Weights of a small GPT-style language model, trained from scratch on English Wikipedia: a variant of SOAP for these matrices.
Each number is 128 + 32 x the weight over its row's rms, rounded and kept within 0 to 255. Layers, rows and columns count from 0. The size above them is the row's rms in percent of the matrix's.

# layer 4 MLP up, 256x192, rms 0.237, rows 114-159, columns 48-95
size [105  99 104  98  96 103  92 104  90 100 107 111 102  99  92  99  93  94  96 104  99 112 103 111 100  97  99  87 108 108  92 109  90 102  99 102  90 108  99 112  95 105 102  86  91 100]
[[144 134 130  78 114 131  84 196  75 143 120 141 135  86 141  52 116  72 102 164 139 170 152 159 118 106 102 131 177 127 144 117 101 154 134 132 155 167 103 132 169 102 215 124 123 149 170 161]
 [150 127 112 118 106 102 126 131 155 138 134 156 114 102 101 107  63 168 126 166 100 105 152  89  71 186 125 125  92 167 124 149 119 117 149 164 127 112 135  96 119 211 165  83 140 153 133 114]
 [166 133 127 165 159  90 136  97 110 134 131 127  92 123 176 164 123 118 141  66 138 120  96  94 113 152 127 135  91 116 198 125 149  92 144 113 128 164 151 168 130 189 145 105 177 109  96 121]
 [170  75 166 157  80 142  70  71 167 143 146 100 126 117 100 109 144 106 161 163 203 104 187 122 123 154 133 137  98 106 104  90 134 152 148  93 128 123 131 168 127 192  84 121  84 126 108  72]
 [152 131 176 132 111 116 162  83 162 172  52 169  99 120 170 107 122 106 116 107 127 114  92 117  92  98  65 110 134 158 107 150 102 168 144 119 130  98  85 163 104 101 117 134 108 146 101 144]
 [165 127  94 146 152 103 190 123 171  91 162 100  57 114 115  98 100 102 134 113 128 120 158  91  95 113 181  56 152 123 153 101 178 122 133  80  73 120 123 125 171 108 155 154 141  94 138  91]
 [120  32 162 134 141 147 122 152  99  89 131 103 155 111  83 160 127 165 122 101 174 109 168 126 148 139 137 164 153 136 135 117 131 198 127 145 160 109 150 151  98 127 119 107 129 170  98 203]
 [119 120 100  73 184  99 116 164 160 127 109 118 180 144 130 113  74 137 172  92 162 104 124  82 122 132 121 122 121 199 148 147 137 110  91 112 115 151 150 146 146 134 188  43  88 137 150  82]
 [192 158  93 141 148 137 179 121 149  91 126  90 149 152 154 164  90  91 128 147 100 136 181 169 143 138  79 170 182 161 107 186 168 113 102  89  98 129 123 132 159 124 130 126 105 113  88 219]
 [104 136 226 149 146 144 119 148 147  95  99 189 126 157 106  87 128 121 158 144 176 205 137 147 132 166 129 107 133 164  90 149 160 171 111 133 129 122  94 157 190 104 117  81 100 149 149 111]
 [135 136 171  95  94 130  96 133  64  98 141 108 169 112 193 146 153 105 139  93 173 141 162 100 201  84 195 122 114 177 142 109 139 148  80  60 135 113 104 157 104 103 164 150 123 116 108 153]
 [138 169  87 109 126 168  80 126 173 148 143 178 147 101 155 186 160 160 120 130 117 120 172  88  26 113  63 105 127 124 148 177  73 152  98 141 187 177 115  73 108 142 106 112 169 101 130 172]
 [112  77 161 201 167 130 107 122 108 123 107  78 105 146 137 156 181 162 147 121  83 127 121 118 102 117 153 143 122  71 106  92 143 141 123 175 209 129  66 124 190 153  71 147 130 122  39 137]
 [146 159  84 154  81 164  93 139 113 157 209 108  99 156 158 220 157  90 142 169 132 143  91 188 130 101 106 148 186 109 114 152 127 191 104 123  74  66 125 102  98 123 157 180 115  85 121 119]
 [ 85 134 106 146 112  77  84 110 114 151 128 125 102 159  60 102 132 138 159 101 135 175 123 144 125 187 146 103  53 107 120  67 124  83 150 140 133 151 124 102  95 159 106 206 112 134 137  93]
 [119 156 109 157 106 102 117  69 175 154  99 154 135 156 126 141  85 130 144 165 120 196  86 110 104 164  97  95 106 202 119 139 142 138 130 143 154 139 109 122 120 139  97 162 102  89 154 135]
 [202 125  59  92 161 126 164 137  99  86 129 132  95  98 134 168  55 115 145 167 124 106 172 104 104  75  81 115 125  90 110 159 102 108 102 156 106  92  85 176 136 138  88 141 134 122  87 140]
 [ 54 151 158 114 162 151 155 159 128 131 118 135 139 135 163 171 146 186 120  88 112 114  69 117 165  59 146 138 124 108 138  56 123 133 128 112  42 100  62 159 101 173 191 120 152 143 136 125]
 [109 127 132 112 144  69 123 110 202 138 141 119  83 102 124 128 130 114 171  79 142 170 158 152 183 126 126  62 127 152 164 203 119 112 125 124 116 125 130 109 128 163 196 134 143 132 143 158]
 [111 163 170 117  65 136 106 135 102  65 112 103 140  81 140  54 120 114 108 142 138 110 146 187 121 109  90 155 116 103 152 182 121 142 106  71 123 134 124 135 147 156 140 113 123  60 150 102]
 [148 141 130 187 118 118  66 157 117 148  94 119 130 139  99  99  84 104 120 138 152 167 135 145 139 134  91 122 111 187 150 110  84 107 212  84 156 112 115  90 187 110  62 159 117 141 108 133]
 [172 100 165 174 126 115 171 139 140 178 118 147 128  89  64 155 173  82 147 121  72 113 117 121 121 119  67 118 108 183 120 109  92 103 125 102 125 148  81  60 112 130 155 117 156  75 143 134]
 [103 165 125 111 139 127  93 164 173 123 115 110 144 185 138 196 159 152 149 149 146 100 134 145 179 143 151 122 114  98 151 150 138 126 184 116 154 107 115 105 122 126 117 171 152 174 139 111]
 [157 129 111 161  95 109 123 154 112 152 103  94 101  99 150 132 145 149 168  45  84 141 144 201  73  96 154 113 112  85  88 168  99 110 102  91 126 154 149 117 114 120 132 200 172 217 116 165]
 [124  99 134 117 130 177 152 145  44  71  92 111  81 189  77 165 125 149 107 123 100 132 163 136  86  84 108 115 185  80 108 116 153 104  68 107 144  90 139 108 149 139  95 150 112 135 158 132]
 [118  80 168 150  55  96 144 110 101 106 113 173 137 107 167 126  79 108 124 194  98 110 104 135 158 124 141 131 118 157 149  95 170 151 141 103 147 180 104  92 129 150 151 154  87 129 149 164]
 [148 116 135 148 110 123 130  99 136 101 124 146 145 144 177  83 142 137 151 118 178 158 143 134 182 130 109 129 117 123 134  64  53 124 150 141 149 139 185 126 181  88 140 217 178  97 100 131]
 [135 109 118 152 145  99 152 112 112 181 134 130 165  94  77 122 152 120 121 220  86 130 161 117 139 114 133 182 147 144 114 159 138 160  88 143 115 110  41 121 122 117 120  90  67 117 203  91]
 [163 106  98 122 145 157 130 100 100 156 154  84 155 185 107 140 104 114 119  94 146 120 198 139 135 145 136  72 104 165 148 146 114  76 104  97 156 104 150 146 129 167 128 122 173 140 131 119]
 [ 95  64 139 171 174 113 148 156 173 136  94 122 185  88 113 111 138 101 140 197 170 127 159 157  81  72 128 126 142 113 182 118 131 132 183 155 120 106  78 184 162 184 121 123 140 150 140 135]
 [153 104 156 164 129 200 116 110 128 136  99  27 178 111 152 109 162  93  67 142 116 128  66 142 106 142 107 127 105 152 158 109  96 140 132 128 130 127 185 149 158  87 161 104  97  80 129  37]
 [113  99  73  95 167 174 133  71 109 189 118  78 149  99 144 148 103  80 113  60 152 171 128 121 139 132 194 127 160 111 122 112 127 162 120 130  50  86 187 104 126 116  98 120 174 124 115 164]
 [120 107 141  91 155  83  90 111 112  93 106  85 158 120 121  74 130 173 158 210 125 172 156 114 101 173 124 177 148 140 178  78 111 140 138 125  83 210 157 148 162 112 149  90 109 133 200 122]
 [ 93 139 128 164  93 115 185 103  99 101 145 105 108  88 175  90  91  98 180 118 132 117 133 179 118 110 105  97 104 103 158  88 124 128 176 168 179 156  98  86 139 139 160 142 134 128 118  78]
 [100 150  94 131  91  96 158 149 102  96 159 162 105  98 129 222 173 105  97 114  93 160 121 138 102 145 165 159 110 161 119 168 158 129 138 208 173 147 152  80  74 115 145 127 109 121 160 138]
 [126 176  97 158 141  95 124 132 146 145 199 163 148 105 159  79  59  91 175  78 159 108 149 157 119 163 165  86 138 133 205  80 164 134  83 128 108  79  93 141 110 105 127  80 107 125 172  36]
 [119 164 142 142 123 150  96 115  89 167 126 138  48 174 113 153 154 126 128 144 175 141 107 130 141 118  97 107 119 148 146 155 174  92 159 137 109 111  88 111 144 136 170  94 165 166 100 190]
 [ 76 162 182 114  98 134 163 124 128 173 113 185 129 108  97  99 120 138 136 132 153 141 151 111  93 121  88 161 152 186 148 110 133  98 113 173  99 119 113 131 191 109  95 102  91 161 155 102]
 [156  92  64 119  94 160 155 125  87 100  88 110 147  85  91 117 112  92 158 168 107 111 121 102 115 130 139 137  86  31 100 150 135 168 151 167 191  84 134 139 145 129 121  71  90 125  94 134]
 [163 217 137 106 139 133  79 126 106  89 113  95  85 112  81 109  81  99 117 110 115 144 114 101 139 135 139 158  69 180 122 144 162 141 163  96 190  92 232 133 118 128 124 105 138 152 144 104]
 [ 83 152 138 139  75  84  79 167 108 126  79 123 144 100 142 129 143 133  85 195 109 108 132 186  97 132  79  84 132  80 174 168 175 153 161 113 172  58 119 139 156 178 182 117 151 149 128 108]
 [143 125 191 106 180 143  98  48  89 154 132  70  94 164 135 105 138 204 115  78 126 146 140 162 105 121 159  77 135 115 149 138 110 145 130 139 170 181 160 111 162 131 173 119 173  98  80  92]
 [ 92 116 168 140 146 120 150 164 106 167 150  71  75 135 160  57 120 168  98 107  88 167  89 128 201 100  91 127 138 198 152 114 111  82 122 117 117  86 146 139 163  92 160 185 107 123 144 166]
 [142 101 125 105 190 131 133 141 104 107 143 130  85 118 156  91 118  99 131 133  99 133 109  80 110 179 123  96  60  78 117 149 112 146  84 126 133 194  97  80 113 155 149  74  84 148 151  39]
 [119  82  77 149 111 100 211 115 139 164 120  85 188 138 144 139 140 149 143 137 109 147 147 106 131 128 150 135 131 119 133  96 109 142  82 127  98  87 141 119 152 123 151 111  87  90 137 164]
 [125 115 164  95 107 138 143 106 116 101  99 182 115 113 138 139 140 156  73 193 114 192 138 161 142  89 124 162 164 102  88  94 214 122 121  73 124 121 150 140 162 160 142 153 152 180 113 143]]
# layer 4 MLP down (transposed), 256x192, rms 0.221, rows 114-159, columns 48-95
size [102  96 101  97  98 101  92 100  98  95 103 103  98  96  98 107  95  94  97 107  98 105 103 104 104  99  98  94 101  98  85  92  94 100 104 102 100 108  99 108  99 101 102 101  98 101]
[[ 70 110 195 139 153 128  96 152 125  93 148 130 110 136 162 198 155 112  80 151  47 147 127 141 144  77 148 137 140 146 159 114 126 133 157 151  75  85 163  90 108 100  85 128 156 176 112 125]
 [127 118 139  89 153  90 106 108 143  65 122 138 182 122  96 126  82  67 126 174 146 100  65  74 147 129 113 149 109 162 106 138 142 119 102  78 103 109 135  71 149 152 148 144 163 159 127 154]
 [119 156  95  74 137 132 178 110 111  80  88 106 188 125 120 111 134 156 188 151 142 141 169 145 187 142 125 161 182 141  77 118 152  82 158 108 112 148 171 143 134 110 129 143 125 160 122 100]
 [ 89 133 151 134 141 142 112 177 127 150 108 185 188 151  85  97 145 151 141 136  84 167  89 141 149 117 109 160 166 160 109 115 156 122  99 176 138 156 167 132 135 124  88 114 154  87 119  87]
 [126 141 101 138 125 125 135 134 130  92 169 152 180 160 128 138  56 110  89  93 179  90  88  66 139  93 128  86 148 108 159 160 101 130  86 155 149 164 110 176 181  74 161 135 124 182 135 166]
 [147 104 106 111  92 131 153 143 132 142 105 169  94 118 129 130 142 149  90 169 110 144  82 104 169 130 126 110  77 104  97 134 159  72 133 147 152 101  92 137  78  98 114 132 133 160 119 118]
 [ 96 146  96 152 152 141 131 148 114 174  80 124 187 125  98 150 153 129 121 142 127 155 180 179 118  92 120  69 197 177  78 134 151 156 141  99 168  91 115 104 104  86 126 112  98 117 181 137]
 [118 106 133 115 153 117  68 162 133 110 127  63 148 103 182 156 150 135 111  89  72 107 127 104  93 139  97 173 157 153 178 119 170 120  83 156 156 129 117 122 118  81 140 130 115 121 120 108]
 [148 178 138 115 164 117  92 173 164 179 129 102  73 104 103 114 144 122  96  31  67  87  94  92 156 135 127 139 124 124  93 124  90 127 146 101 106  79 218 130  72 110  97 136 174 127 145 140]
 [145 104 131  98 163  94 128  87 126  88 129  87 122 141  60 102 150 157  93 145  65 106 150 110 136 109 112 138  73 164 169 184 140 161 132 137 103 186 129 107 110  67 154 111 184 108 137 152]
 [ 32 129 114 104 148 138 128 144 159  94  96 117 107 150 131 162  79 129  77 183 134  93 102 153 136 173 122 130 136  77  66  77 123 115 147 128 126 153  83 137 169 151 118 164 103 137 130 174]
 [175 110 166 103 160  85 213 168 131 123 150 144 103 129 114  84  83  96 148 109 157 120 145  98 175 130 176 124 116 168 121 135 150 119 181 157 141 106 105 133 121 122 136 171  91  93 143 133]
 [159 151  94 152 111 168 114 185 159 169  89 141 138  90  70 100  46 115 132 113 164 145 165 155 164 133 120 144 121 137 121 141  71  70 136  76  98 109 143 161 112 107 133  44 219 128 175  59]
 [ 88 113 176 176  86 123  97 130 125 153 120 129 106 139 167 185 111 122 132  95 163 175  67 155  88  96  83 146 111 165 119 112 117 133  98 103 143 133 136 119  91 157 147 165 154  48 141  98]
 [ 86 119 224 103 167 215 114 186 107 116 124 126 103 122  93  98 184 151 150 140 155 114 115 176 157 104  93 129 136 120  60  49 155 143  94 153  77 128 108 130 168 123 133 127  95 147 149 118]
 [142 169  52  87 181 143  83 129 212 101 116 171 142 112  92 121 130 113 168 114 110 161 125  69 107 154  89  56 138 163 151 186 104 114 111  71 149 157 147 144 122 145 161  46 104 101  92 116]
 [175 128  81 133 166  77 133 147 173 143  82 123 147 111 128 169 101 152 135 141 115 140 153 157 177 150  86 113 102 145 160 158  89 125  91 154 152  93  81 139 152  93 157 140  82 165  58 117]
 [ 72 112 115 112 117 146 150  74 134 132 132 184 148 130 148 113 139 137 128 106 137 201 126 122 119 164 115  87 128 118 177 175 107 146 135 155 102  91 134 106 133 163  58 154 164 132 129 100]
 [145 150 130 126 106 128 143 103 125 168 119 135  54 141  75 116 152 106 124 124 120 134 227 121 120 156  89 134 125 150 178 143 169 144 127 159 164 106 149  95 131 153 146  76 118  72 138 154]
 [ 91 123 160 157 147 114 101 110 127  21 118  71 164 108 176 137 142 107  96 142 123 155 154 150 104 125  90 139 139  87  97 148 130 129 136 145  99 183 131 120 110 143 133 156 138  67 150 147]
 [136  87 139 102 140  89 163 130  64 167 106 108 163 120 118 146 169 116 122 174 132  76 144  34 120 178 161  99 125 108 158 127 128 138 120 165 123 191  73 167 114 163 164 179 158  96 147 131]
 [126 110 180 114 163  86  64 103 159 126 115 124 156 137 126 152 108 118 120  91 169 120 117 154 136 125 131 113 142 137 121  90 147 145 118 189 133  98 168 140 162 164  87  66 172 117 177  67]
 [121  97 148 139 117 159  97 109 177 117 118 162  92 144 149 168 121 105  96 141 127 136 118 103 140 118  86  78 140 164 109  97 117 141 143 120 105  69 134 152  77 172 111 123 155 160  82 170]
 [111 139  91 121 161 107 119 196 159  96  90  77 139  76 128  88 126  91 119 124 126 119 161  86  83  73 178 122 125 131  81 117  85 122 149  94  43 186 117 180 109 137 150 121 128 123 133 117]
 [130 111 160  91 155 126 126 122 164 180  80 148  67 147 133 166 148 136 144 162 173 126 159 119 120 129 135 142 178  98 150 107 165 102 134 136 167 130 147 223 163 168 180 158 115  87 149 211]
 [140 147 125 152 169  84  69 169 119  85  93 105 170 146 107 107 185 135  87 169 138 154 172 130  88 115  84 152 147  84 132 131 151 120 133 162  66  85  99  58 148 132 178 165 105 104  63 126]
 [219 139 126  89 140 112 159 133 155  82 123 167 137 135 109 154  99 161 139 107 176 117 110 170 174 115 149  82 132 120 140 112  69  72 126  83 142  93 171 120 133 125 152 177 111 125 120  61]
 [107 175 103 112 175 113 175 141 145 155 165 181 129 143  64 162  88  78 137  84 162 119  90 150  99 120 172 175 153 166 150  89 124 184 122 150  65 169 155  91 102 181 104 128 134 129 163 116]
 [139  82  51 123 109 157 106 136  69  39 136 137 162 183 126 145 157  77  99 141 121 164 121 124  89 105  77 112 114 123 142 133 117  86  95  79 104 133 105  95 134 152 101 163 156 142 130 143]
 [153 120 134 127  63 107  98 177 119 180 122 135 120 178 150 114 117 167 182 105 177 122 161 161 171 142 113 131  92 155 134  50  86 187 130 151 105 120 186 110  52 162 161  64  73 127 102 119]
 [129 124 108 133 160  99 139 120 105  97 108 130 135 155 151 125 112 134 127 132 144  29  94 171  89 110  73 105 107 149 160 104 132 152 110 135 165 141 125 135 134 152 129 130 175 139 182 108]
 [117 122  69 161 125 100 133 131 174  16 105  99 127 142 172 138 122 127  99 172 121  83  99 109 178 146 203 178 126 132  68  95 126 168  90 144 101 136 176  87 188  84 162 120 157 106 160 157]
 [126 148 126 128 136  94 129 128 158 107 131 116  84 133 139 128 149 118 130 100 170 125 151 108 125 162 167 109 123 112 129 150 194  95 179 146  36  84 130 123 124 126 153 115 167 136 181 112]
 [152 123  78 108 133 115 141 148 127  94  92 130 197 165 147 156 141 127 113 116 156 104 139  79 118  82 148  89 131 135 153  98 119 177  80  86  71 103  92 122 119 155 161 149 142 116  50 156]
 [107 149  66  83  92 112 169 121 160 142 148 184 145 139 106 157 100 155  55 117 131 141  70 116 127  96 141 147  80 170 126 160 137 135 120 148 160 172 109 141 114 134 114  77 128 133 183 166]
 [107 136  98 129 184 114 171  96 162  80 113 157 105 174 142 108  86  95  61 109  93 111 117 112 136 173 134 103 142 127 146 107 146 189 177  90 169 148 122 105  32 106 156 157  99  97 169 117]
 [139 120 158  69 138 135 214 162 160  96 134 139  75 106 148  60 145 158 138 114 132 115  72 136 103 154 120  80 108 128 162 113 125 145 135 152 100 125 144 109 104  85  88  87 140 123 192 135]
 [158 124 133 107 138  97  99 138 141 160 155 144  97 118 152 167 142 106 103 158  72 166  57 182 119 134 147  65 177 124 152 129 125 181 157  76 133 127 141 128  68  91 158 108 148 115 134 117]
 [ 84  94  94 175 123 155 154 119 109  65 126 149 126 127 133 154 102  99  92  92 158 134 121 153 111  76 130 137  84 160 136 111 156  83 119 144 147 120 140 206 167 149 156 138  73 105 124 142]
 [100 175  82 103 164 119 144 114 168  87 127  81 101 121 183 132 152  84 135 126 143  88 114 107 128 135 169 180 111 161 106  97 102 116 175 131 117 126 196 149 130 122 147 176 196 124 127 170]
 [172 139 126 126 161 109 114 128 108 107  83 146  80 170  88 142 171 198 151 136 148  78 158  72 168 174 177 108 133 105  89 112 143 138 117  68  93 100 125 143  95  84 147 226 145 135 126 123]
 [151 142 122  60 112  86 103  83 131 141 152 118 146 136 112  91 166 123 107  95 111 154 164 110 110 101 174 115  80 147  99 133  73 179 153 164 158 124 115 170 131 179 143 120 182  91  88 119]
 [116  97 124 167 126 199  99 128 175 116  99 151 151  96 130 146  77 151 154 155 140 118 109  85  96 164 125 139 169  89  50 124 154 164  97 123 137 168  89 123 133 163 140  64  76 156 159  79]
 [137 132 127 161 208 126 134 148 153  17 136 146 141 141 108 161 154  97 157 111 142 179 122 141  65 137 154 180 136 109 124 153 180 162 153 177 130 171  83 127 193 123  83  96 122 154 128 105]
 [141 101  92 157  87 135 120 107 181 113  96 144 160 143 167 127  97 175 115 135 111 113 108 126 117 100 112 119 153 212 160 106 161 100  93 162 139 110 133  89 186 105 128 112 142 157 118 184]
 [108 114  91  97 147 115  85 125 127 205 146 152 103 124 124 130 135 156 152 144 126  90  82 103 173 120 129 107  81 124  69 110 153 149 140 149 149 129 117 136 142 150 146 156 112 134 123 112]]
# layer 4 MLP gate, 256x192, rms 0.237, rows 115-160, columns 48-95
size [100 105 105  98  94  90 103  91  92 106 109  93  99  93 114  94  95  98 104  98 108 101 109 102 100  98  90 108  99  94 112  98 101  97 105 105  93 106 103 106 104 101  92  95  96 102]
[[106 151 104 134 103 152 102  82  96 154 154 123 139 185 170 113 184 119 115  75 145 168  93 148 183 119 123 142 173  84  99 125 129 122 131 125 100 178 116 182 117  68  73 153  58 129 117 115]
 [130 144 147 167 135 135 122 102  84 132 134  56  53 173 138 161 119 159 165 126  83 105 145  74 146 160  95 116 117 121 169 170 137 106 116 128 121 117 135 134 145 104 149  77 136 134 182 136]
 [138 142 106 122 112 144 118  67 163 132  97  90 122 155 137 106 142  69 169  80 185 100 132  98  44 150 119 120  65 137  54  80  86 126 158  70 103 109  79 142 100 119 102  90 148 149 138 136]
 [ 85 180 119 112 127 115 118 142 126 184 121 125 139  98 133 153 190 126 117 133 140 137 103 121 134 128 172 130  83 127 104 100 145  73 125 152 140 112 148  62  77 174 133 158 204 140 105 107]
 [ 78 117 138  86  69 113 132  92  72 160  78 176 170 105 114 150 121 149  87 181 147 122 138 123 159 119 107 149 142  43 119 149 147 113 116 162 127  77 179 126  69 173  67 129 112 164  96 113]
 [ 83  88 164 141 142 201 130 162 147  60 118  96 186 124  91 169 120 123  86 148 118 154 183 157 104 168 131 182 202 160 141 133 197 107 129 155 123  77 154 141 143  91 120 129 101 152 112 151]
 [149 169 135 184 105 168 157 123  80 112 155 113  99 126 136 141 161 129  94 119 117 151 118 202 102 136 116 138 126  56  89 111 139 131 185 121 131 103 131 105 129  72  56 211 144  88 151 149]
 [137 117 146 161 109  97 111 159 184  70  89  91 145  96  98  92 121 117 127 115 115 147 174 138 190 152 109 171 143 147  58 155  92 161 109  70 145  99 158 119 101 103 140  84 115 117 218 131]
 [195 153 108 105 199  63 131 119 123 135 143 133 182 138 177 111 106 153  88  99 191  61  83 107 166  67 156 125 118 122 108 126 133 115 131 153 142 140 135  92 135 166 166 197 140 105  65 104]
 [131 177  70  94 158 109  92 174 166  98 138  97 111 181  59 131 102 125 135 164 142 131 139 177 117 202  88 134 144 137  84  94 135 104  52  98  88 132 149  88 147 113  80  80  42 157 144 121]
 [115 195  84 155 130 108 120 124 170 137 119 175  76 172 116 143  92 142 150 103 105 146  73  82  66 188  35 126  82 111  81 207  94 166 126 131 158 152  86  78 127 166  93 102 148  90 130 156]
 [119 141 142 106 153 190 125 137 141 165  99 151 124 142  76 152 104 114 122 146 162  87 132 119  59 163 190 100 108 145 118 135  91 152 101  99 105  78 144 151 172 126  66  56 133 114 126  95]
 [148 176 121 114 125 111 169 114  92 140  92 233 151 175 121  60 140 160  90 131 136 147 102 199 129 130 197 134 134  77 136 117 173 102 136 146 102 145  62  99 148 100 146 200 121 164  87 132]
 [177  89  74 110 108  66 147 152 167 122 106 107  99 115 137 141 119  68 239 111 103 117 109 128 122 155 179 135 118 184 132 168 124 163 167 143 146 151  85 143 148 155 173 169 119  83  93 106]
 [161 109 164  89 135 142 130  99 112  63 132  81 124 120 114 131 114 148  99  75  94  95 192 145 179  86 149 160 143  46  57 102 160 123 103 135 144 134 130  92 143 136  54 151 169 164 107  88]
 [183 108  61 107 168 110 168 140 109 102 116 126 147  79 131 169  65 159 161 192 132  86 160  83 120  90 103 132 145  82  81 114 139  84 112 105 121 109  74 180 121  84 115 191  94 150  79 107]
 [181 191 113 110  59  43 171 103 136  90 139  73 160 137 134  68 176  94 115 104 158 131 129 147 126 158 129  77 165 158 127 114 140 111 119 170 145 154  53 119 131 132 155 143 104 117 102  62]
 [117 185 143  71 147  64 101 153 112  85 133 174 182 101 125 116  72 154 107 144 156 138 123 133 150 146  99 107 102 127 167 188 133 163  72 149 125 150 147 118 174 181 130 131 110 130 133 203]
 [130 118 143  91 142 112 125 151  93  78  97  88 146 103 111 101 124 122 120 133  92 176 116 174 155  96 104 135 129  77 113 178 135 144 109  80  89 146  86 150 119 140  93 115 139  88 137 103]
 [ 96 108 134 139 173  90 184 119 141 138 109 159 142 128 107 107 145  94 147 122 106  99 127 137  94 107  86  86 138 129  87  98 113 126 137 129 116  82 145 170 150 156 188 148  85  27 135 135]
 [141  61 121 199 110 124 151 109 208 150 123 172 178 142  94 129  76  90 134 105 114 183 128 148 145 137 115 115 150 145  88 113  92  75 108 134 103 151  61 129 188  87 167  94 136  83 136 116]
 [122 128 136 161 154 171 173  70 117  85 103  90 130 142 107  64 151 151 111 154 120 144 116  89 111 106  89 141 158 145 174  35 115  92 111 149 106 136 119  65  98 142  93 107 104 174 113 106]
 [ 99 137 130 129 162 112 135 100 182 119  93 154 129 144 170 177 148 159  67 214 152 121 129 113 205 122  76  97 142 168 137 102 101  79 131 148 118 151 135 118 177 108 141  40 119 135 186  87]
 [133 135 142 137 141 175 139 110  65  40 129 125  85 161 101 133 101  71  65 124 115 151 155  94  57 108  99 137 172  66  45 118 104 156  82 123 201 108 165 144 180 130 112 156  95 143 107 152]
 [114 158  99 136 203  90 118 147 169 187 148  75 169 133  56 116 168 123 149  64 175 173 164 123  84 152 120 130 146  83 143 145 101 165 124 139 113  77 141 139 141 111  71 145 168 126 124  83]
 [167  96 111 180  87 161 177 168 132  97 142 123 111 159 149 108  89 123 188 101 133 149 125 123 151 127  77  93 110 148 150  83  52 151 156 149 118 145 186 141 155  69 100 168 172 121 136 145]
 [174 123 186 128 138 167 161 121 138  53 117  95 105 104 173 169  52 136  60  79 169 135 132  76 163 135 118 119 111  82 123 109 106 111 159 103 142 203 155 163 166 144  94 156 146 114 143 204]
 [108 145 154 129  89 136 122  98 168 110 113 136  54  94 127 134 152 155 118  62 114 114 104  89 144 116 112 185 139 187  70 139 146 102 170 130  90 128 111  84 102 125 145 107  78 115  84 143]
 [ 82  61 139 125 142  90 117 163 154 165 105 176 190 104 145 166 109 101 168 174 217 130 191 144  99  77 142 158 135  83 132 163 115 127 171 104 145 151  98 172 155 161 126  95 123 151  73 140]
 [ 86 125 126  92 139 117 151  93 142 113 165 205  77 126  83 147  90 117 192 140 156 149 149 120 164 123 163 136  98 112 119 166 162  85  95 162 120 154  96  77  77 170 142 118 160 200 134 225]
 [148 139 151 163 128 149  88 112  92 115 131 185 108 177 136 164 146 134 129 181 132 141 101  79 121 110  80 107  66 166 121 163 135 164 106 116 196 143  87 122  81 128 158  79 115 157 133  96]
 [128 136 148 166 150 187 134 156 104 163 127 180  79 120 136 151 108 106  83 110 142 130 133  77 129 123 119  76 114 147  72 182 153 113  84 136 162  72 153  82 122 104 106 123 119 109  97 105]
 [141 129 122  88 130 161 114 160  89 170 141 188 132 164 121 131 177 193  62 150 101 169  87  99 145 162  99 169 124 168  93 185 150 113 119  96 138 152  87 159 157 132 143 103 173 110 109 189]
 [ 94  66  98 151 180  80 104  93 119 169 135 121 157  81 141  68 129 138  84 111 155  93 110 103 157 110 123 101 130 168 108 123 226 135 177  71 119 142 153 110 125 104 170 141 121 113  87 157]
 [ 92  73 105 116 120 115 161 109  90 107  78 134 151  57  71 188 158 149  54 207 119 109 138 132 168 115 110 158 104 133  63 192 105 167 159 147 171 147 108 151 152 167 133 135 150 169 118 146]
 [142 111 107 122  93 133 176 153 128 118 119  77 150 153 120 108  99 130 116 112  84 166  86 179 148 126 114  52 109 155 135 124 156 157 110 120 141 157 170 169  63  71 118 148 112  93 111  89]
 [115 119 180 121  82 165 155 134 202 187 122 126 135 151 107 147 134 129 188 114 187  93  78  94 139 136 104 135 120 156 163 148 142 110 105  84 181 175  98  77 174 170 113 100 119 129 183 187]
 [ 88 130 175 122 137  76 130 157 131 162 130 153 120 158 128 123 111 148 170 116 147 115 110 118 103 124 135 116 119 137 149  81 168 113 131 117 118 148  84 111 137 131 118 200 132  96 134  57]
 [ 80  99 107 102 107 147 159 115 121 148 133 145 161 141 159 130 149 189  90 132 131 113 149 133  88  97 160 120 129  84 153 119 124 118 109 144  75 171  43 188 140 161 129 136 167 114  99 157]
 [153 104 113 126 143 130 181  98  94 127 119  94 145 110 134  72 107  97 159  89 147 129  91  97 144 140 120 153  91 158  71 102 142 161 132 160 102 233 144  74 121 121  66  95 107 116 169 153]
 [119 121 148  69 170 154 110 114 148  81 165 108 118 188 141 160 140 166  98  97 184 157 108 127 195 119 112 153 168 108 177 149 177  82  94 154 184 158 153  89 109 142 146 147 156 102  52 153]
 [111 163  77 136 129 151 107 122 142 133 113 137 154 108 126 173 130 135 146 175 129  93 102  71 111 117 161 169 141  49 107 180 159 138 141 125 124 135 127 147 100 173 112 121 150 181 173  82]
 [112 141 127 158  45 166 138 137 139 181 128 128 150 131 115 145 126 161 144 106 154  82 127 135 123 128 170 145 177 188  95 102 163  99 134 100 160  43 180 157 121 109  86 172 132 133 146 137]
 [154 206 120 124 179  59  48 138 106  92  96 164 125 117  95 127 159  72 141  95 152 151 152 121 170 105 146 213 122 109 134 111  97 106 138 158  90 149 171  90  76 155 156 133 133 137 119 120]
 [116 152  87 153 146  96 137  67 142 182 102 111 104 139 140 134 167 116 104 119 121 112 105 121 134 125 155 146 140 156 152 127  24  62 141 160 111 107  98  73 145  98 102 139 111 131 165  96]
 [134 113 142  95 128  98 190  83 128 197 162 100 151  42 123 139 134 137  92 133 134 129  63  50 104  95 114 154 138 186 149  99  89 126 137 109 116 108 151 150 130  95 188 105 193  85 121 116]]